Weights of a small transformer language model.
Architecture: rotary positions, no biases in attention or MLP.
Each number is 128 + 24 x the weight over its row's rms, rounded and kept within 0 to 255. Layers, rows and columns count from 0. Numbers have three digits each. The size before them is the row's rms in percent of the matrix's.

# v: layer 12 attention value, 64x64, rms 0.286, rows 36-63, columns 0-63
# o: layer 12 attention output (transposed), 64x64, rms 0.488, rows 36-63, columns 0-63
# up: layer 12 MLP up, 256x64, rms 0.297, rows 0-18, columns 0-63
# down: layer 12 MLP down (transposed), 256x64, rms 0.334, rows 0-17, columns 0-63
v36 100:116093154148158136153148151089106107149151131155106120136134137125127135161169119097117097120163106122156110142191147143109161095163132129155149147065110086140125105150106104150137134110139131
o36 103:153092112097113086149166124128137157141115114117098131105158094118118112138124107136098145142123173116085169117061126121131099111107108097134129140161128148143095137140168127076130145128098111
v37 108:159159098134099109094155156136145147109096097124098126122119157160169115131116158130160137130150133153134128124114128151112115149126119115120075145091132096191113136144068146131137098094157140
o37 099:130151135087116129130167133135084143156167125145145135137112125140108141089119134096121175130143112088147146141145121127154107065177148152140167140139106121109166133100125121112108166151130176
v38 099:085119156127190132107130108120134108144128120139149128118152126128119088133110162128115124143162170140097167143108106159136095124190134135094097149157140098122103065127122121145155158128137129
o38 095:107120120141126141132122179135085163124118124082126122152080105132118146142119123127106157104156147125143153164100124148145167122107147131154161158190144135150149124148123118196150107157125118
v39 101:144133138108120130153136107139152147156093121098126144143121118117080119109140148107161084141120130110135141136126200075143123113139085200129149131091149133178125096113125124136128125098127127
o39 101:089110143120084074135125145095084111101124126100111139095110198111154109159137110112140134109121099141123136130122104140126143138097108104103135110134153101095102159129124142080115120178129128
v40 097:102131140093113152129112081121148079139111128107112146093121115085134114114128170131143134130138115103118103134118063149119150111106134119134118160087135089167110144160091113167108124109174123
o40 089:126130153084139120123153107143049122109108109148118133119148136114140077141087118116123138112173122151134101112119164110141138158162110127123152134179159178147121150130127107138146142154088132
v41 088:173145130130118115100110140118120113115120090119155070174156148130108120154126130112163119130153142164145147164138132120100108119113125142117132065137145100162142099161147089089142167125123097
o41 086:112125127142128105142132186101132162149122197090117125119142147150125141124151090104143135141138137098149136105132113150173125127085196114146135121126089142103154138133150145115142140129135181
v42 096:172124154135125125110067112123108089171148131131113155133134177085131140112091112115160096119134096136121111169124148107131103143152156142098109118145141106118140146131084107117100173096120147
o42 093:068178139121112098120133134106106108109116131089137136137142100109118118127149130117127191154177153105157102103143107133144144169119090105158108129075122134143106133137172135136130133163132127
v43 099:122097097179113178139155131130113151107116092117113167137089107142137140099126098167143076081124164143137123153131100134149120110112107112149107141113109137116135095134067122145135143152105130
o43 088:137130141139123134085128155150156128151120118170120122103090106107186133123161140120118140086154148107138174134162161091115103116132128153096174128116126120156098119089144157105125172097113137
v44 089:093176160120136161138129175117115121150145172094077169091178134124151121128138159155102081123124126100153136126138096145095099118121116145129131163112131142118159123124088128109130129159123120
o44 094:108112116090126117104157127102118129125117107146135125132104105131094174149119124122126131096122118083099145135130120046109164149138103143181123158129138151169130163136138137147129157079097135
v45 107:131130134133145099111098121125091114168126128141126076105141091160135097149115155125108178164141133097102133133084089143110203126137130085159131120123125127127113180108118128117127123109117134
o45 109:148093141108130206114113102127122160116083128108163111154124111150110136079120147164103112122125151124099114120108124144146101147185105083115106138148156143118126139142139099141162138155131112
v46 113:120126091092116121125124169103122093142116154138134119098138154144150128115106132185122147175171165101127144152110070161102121122121118063135107130133143139124134130122117102131115110153104175
o46 109:135133165125158164103116109109142100142126126143138123155097054129091096072101155109099109074121129126094133144134121109144139124145126129158130133159108129124096161116115123152165158104146147
v47 114:113088138094135093183109164150138114136126159126138135165125084175157135121118121148136126130143099105149132127084129137138105122138100122123133122143093187104125162159133085151098162135103145
o47 107:125175072146117157128147110087157112150063141139164133143132101107120127151152143125074103112157112116127109124176110138096147122131110095124116118126127107119076096111116128149131105102134124
v48 108:137112140108147116118125157128134131168121086103115100119092125113128156095137161132161153111138154174126169155079092160167130125131098123135119193115131106135109130123131106121171136094142161
o48 104:126113144097131160118092163108076157101139110164128153125102114133122137167115122135155134099137132107143101173128141129168140107140116118123116107179142108171115117130083150120138146170085167
v49 105:096161131098127131136118052106129100162112105172100132119109129120132086121125122132143129130174133123136088144155096153129171107118121133147109122093104124151132128149132094148117071095149107
o49 097:145095181162119116139140135144078162094101127103147137111118115096107097128119141103116130151101105161089135123086149100157101155151139118106176145128152146136099136120148106100170164132122121
v50 088:142148121143131177137121094090155134141122149133123151135097160113123163123135116135153140143182144105142128164166108125143103092160172110145068102123144096114166118145130162130134132127164163
o50 096:112122130116172083101105146135113089096128121131093114126119101090077092128122132119132175140121140150095136129122119108154096111121133165132129187155085165146087137107118135105097145138123139
v51 091:133108156139158090141147100106137172121173122115110120169120168107126154129154118141111148122119116132162090109171148095100154145121106179127115119107101118152091178136094091120139121135146117
o51 094:157182133118095075167147177158144120123122092154108095108149154130156126158143103129115130173131079141083100119109141138154121146153123107136116120136149106109127118146145156096095120123114138
v52 115:147137106131113141123123167177157126068139109137111111118166157119151151120145146150134112124096139173119137092146120146130101156116075144101137105142140151161130123112121074124128111098077152
o52 109:152168136135130115122159136093101126154152119128168126127137118159156139128103100108113129120115085090195118137143122107131123118130112147146144090107097094106117126133132178115173141109191120
v53 097:155136119152150131168099117081101081144106156129129120156145116117117156128142136131158114068142097165121125117130128124121116097114195147091175119093126124115128109149130126142073120113133132
o53 095:091101164121114137118146134151138147116136146100077120149139085122135124207112112121119127150133184145158120125162110144128137117122135130151129132124153154117126148159126144067169102140087134
v54 111:117114128155107120116125134129137107138131126144157067113114096184146109141100131128099159101125118125133109096144100087178155121134111119128147112147112116105123086122142092115202141161136106
o54 115:179138090183151171132139121156134153131113132117167143127162114120148125129158106173128098117149153112110162157109125156134110139151161111114121071148128113107165162103130151153119145118106110
v55 098:132129117120129142157143160124119131117098158111130183139154110110139175159131102131112117157153136166115095179099147138137107116096157117112147139095191127094121165129119112154110078132111124
o55 103:107133155134133110124131102084155120152167149135065103133141136084104107133093143103116142121106154138114106126169137132116172085117065138144115154121147124124107132117108130137195125119127134
v56 111:139128144139097100133114135096106125172133112163154145091082160128130119180165157107115100144135146116111124118174151125153130108146165098145159147163139143093151111106118122140117118164156087
o56 110:116116118136149119134133088119158128138182129120138166082118126149068117095132101158107114145183138140102148130091133118085110131111125122102102114093179146134115126142173107116143110123097143
v57 095:133125141130140166112118125120117117141133123140136109155148088147119141141158111116142076119138130161129133102147126133196123085121128161102151122120079145102184131163146108079144131163172108
o57 089:144093102169131132183120139135151159113118124104132117072139152101092152174153107133122123125152129102167128136160114116113104104131161117124138144108115139152113136139128128100157135065074118
v58 119:128138152165123137158131158135154127171156125161114089119134094137144132150167122108137159134109127123084130139081134083108115126125113086154132180114125153075156151137142139097130083142111123
o58 116:197121100126129146100127121116150113094121091127098163129113121118067176105119126147117093097112150124149133114156129173131151161158105117107078134111122124135112102091126107109157135116119122
v59 092:147158096132139130164095135136143126154123172154169123115160137098162131178132084119150139178109141154156147135082167134178111158123157140130134124095122155105126143129120127100126117161134138
o59 099:146122107151113100107084113108167133123136139074118122143119144106079130083153164137146122154140106105144063132186153136135148134116101101131133139140117132146093164140113128115157092127120108
v60 094:110155092103118141143130117132104110128113157134109097183103129130143144150163129142140155106158134120093137056116149143137119164140105117130145156066128124133126104173129117131094080132140151
o60 099:164145145137114107132135101115142133130144103167091162132138129083123142124058168151133099122141114130117117153144109139111123104155202105119168108143123119112127129129100149066143122134144128
v61 098:145082128147130160146105125137117114176110150144179101114112118131114173108114141176134102142109142180133108121129098119179152102106107100139081148132124160104150130154128118114157105111113149
o61 095:159127139154161114119100127122150152088107114119136140127109097085145115119152116124127105084158155130160111172142101096103118128166086093101118102123118119152077155095127154160135162111142145
v62 096:132131160073130109176092105104140127136112132126163125140123128115164095125104133125173132149164117107151070108154150114125110156116154140125129085138132102118134115113131080094102143114162088
o62 096:110138081177104089121130132136105107128134178120137136149158157133085098143181107150132121167134124133118108113099128133148135126125153144130151092090140154104092129174137115177133135130098150
v63 088:154150111142145127179094131144140105130164088136171123129124155119156174170094153147137119127157100149135088148151143153149105109174122158135125111102104124121128112146075114090122150148133141
o63 091:114145109123124090102168166127137123160126135110097111116109119112070141142200083111147138156161125093131130097166104113139091130130129102114145112147132135120087169106126146144149110127149119
up0 102:120105163151133116109137128155105146109117122150137096119109105104134102128082097172160079179114106092100112137122130167148130121159098107071096124147115144148128133100163137140130153131160140
down0 101:130143154159135137164162113136088150131153131145098090132116129108156132156131096118133098151163125085126113096097108105144122109092153085139134156171126109151135178128156133126103177115164134
up1 109:132151113135142089154134124125101168154162151121125112115138142060125140155142109127125092119139110138115151093141167123125096121132114159108124076165153087149151091109148152170165115125137150
down1 107:097121109099094136122140107168105112141138150150108151103177103135129104139190136105104094184168129130132139152169169152104097146137109135125141083144127106105137138144140132126114143138163114
up2 086:107142127127129131126128155138112167119163138144121057113130187107148128160126104119143165105150157096157142110117134129117101130146136059171167139143118154170115112148128136112137131111095134
down2 092:120122129128129110105114137160087133118136097099119124098117146081075099139193146126119140137172121124117100163121106144130145158113109118156165156162146142163090158149136118113157139170132128
up3 111:139154112157106120155163101125170105134154112146166159114128134085152136154105144167120142133133124132144133132132102094139145120093118125092138148161184145129124101099132110174161127169090093
down3 108:122131118145140132157163065106130126127133159154156141174155113142152122100118147184135193106110087113125150130135114119088118115112104136149096098159124141127113132082104154150120136129119110
up4 094:073128138119113125140100154081131158156094127121127140107124142110129132087081114166151122138119096129160140155171157135171131116146091112133179151161143127114136116136121105081144142088132121
down4 096:128146154109131126157110116118116116095129093112117165130118140172124137118072127133144130061128126166119137122130142118162119114122181133115130146166141136166135158158119143122154120113059167
up5 085:093141122171136120106178120096128099164122149111179126142100105111157126121103092169100157114140132148162125111101124110146159154115114097127160130108147136137088111165116076140147149127112135
down5 088:152125148108135153135153149129131142140113111133109178100121144125143107103093113107105105132121132204119088151172155154107154154128153159160106121139113098146112157162116122142136120080108161
up6 105:081110147168155120178108100121118099181100123137127154119132126124169146154111147142138130117142148116152123124118144137171120144097062106144137120118123166144121153126109154135153139072133097
down6 106:144138125092154128143142096102156155116094131118064112080088168106124095162113084084115127123124134115117155124146138160169147120138148110093109134128133141135134133136109153134079153101111115
up7 091:122109106144098110118092097109105097114171130139170137162125138118129111137117132126094138138177129158093183128093122102115128109134075121148121141149117118134085143151119142127188099115135096
down7 095:118099121173116142104177136122109180145133118101150149103139132119129130183088095172146103136100146126159179107144126121158142129156156131147158103149145134135126111152098140124166101105147131
up8 105:095123140142164100162101130130141139149128115154119134138144089129132128156125128102140105159073131136144150140110108129127166133130088137131158136098124143097141097138096060127205136120156118
down8 096:136140127135092124145115144111124111130131166150104159107137138107146159127081094089104141151136081109137098123148167131076103136139174158144155121158127121149125140125117151170139105112187152
up9 096:118125080119141123139152119136126137100086134156135139123136118105141107148076134114127109142169153135125120127155099080129097110135096165121188069128109114094145114103154164129161122127158150
down9 099:151133143135065132144128114135142155131148120117138096133141118110125119108126127114132159127158167110141096128105110111070058085133169082122156116141119135117184130103096152131112132130112136
up10 095:128127124127095135117081109142130135151144160115154160100108161133171148182133124100141158162134081131130138135128149093129147109145091127168129104157208132120126145121111143159147115146124132
down10 084:101118112140141095102104157120188110089150185084139117155099158128131146112131153093141095154113119129157148131089122132120135141092114158141124122109126137127159134142101129104099074116160139
up11 140:140161115121128152133144104149125162131125145136115125099143141145145166138128130147135109104094118108128139109106147111096127165136114122061151104177097108116173088137157159157105120074158100
down11 136:164107128125133185151179116152184133123123133137128112128122130110140168112138118158107068078141142128106132152086130146128144101153108094115085124113117133112147120121123127168116079116150122
up12 095:141156134139105143155087119111148123167110158164103136117135114119162123090119121128144114109115181111098132141155115104089152130159090114072163152110128094118146111096150111099146106112098103
down12 093:102104117112127127149176148147107169092117132105089116125119142157105142148130122169147176130118126087144126111117113172158119105091109100094098152134128138128100109173063136134113127115132129
up13 089:110143135118130127116130103137082152127121161125095152146134099119112120142090143111125115156143131160164135129093141113123150146126115123144175160102095108148107155133130190122096213126127149
down13 092:135139144146113125119111125113098174082142121135116137137137094138152168104090115123101136128121126139149088105125130131127091164165117092160162149118104132142106164114140167127099190161113169
up14 096:124144128154148096142080108118136131139152125142123110087135130110134099123072152131136068118124085095105099125125106129167123123110104114123146156134107115162145129119166152064149170124149138
down14 092:129141119123118141162150089102112136148072117135125131112099171144154109132124114176143096114118096115118098094097102163140136155167152118112130084099141094133112152151089127089105098151136138
up15 113:147135201160151119112100110098115101145161110141130145125123102128171136174132133153131113110143139102182165140131166133154111122144098126123134130163166113163099106119105157143161102141126134
down15 117:105120084099122139123146097164113117103088163132137115150125105147128145148084168154126107120167061133139093123116115129131122126121142142111158106173078137133113142183143106140142137111125143
up16 098:111113156117140140063137107147131151122137145133148134139106105169177147143061109146161120128079061128161130091111130116092102139119113126123116151115138108139141144116114122137150144125121163
down16 077:128158094088102139136174137153117113129127117162118111124131096153115084135115159127101064157123121085133094129131103118152130112092142104131109144200126123148127138145124134113114130104126078
up17 069:108147140167144121148144162137128158117176138092133170146106151134152171167095145100142108105102146089166118139134119121123162127143135105136159107122120146125155136161081146120171093133112096
down17 080:139130098119151130117145138122119116104112114168103140114118101101108156111122140135119179120145115134094165121164124116137086108125162161122121161140095170099130083058125121083110143161141132
up18 117:149100135138074091146089153126152141117150146150131118138145123163135108184120145146157156122138122186143116107098116162131123130109127105114161146108120143134118153129164183122144153074141137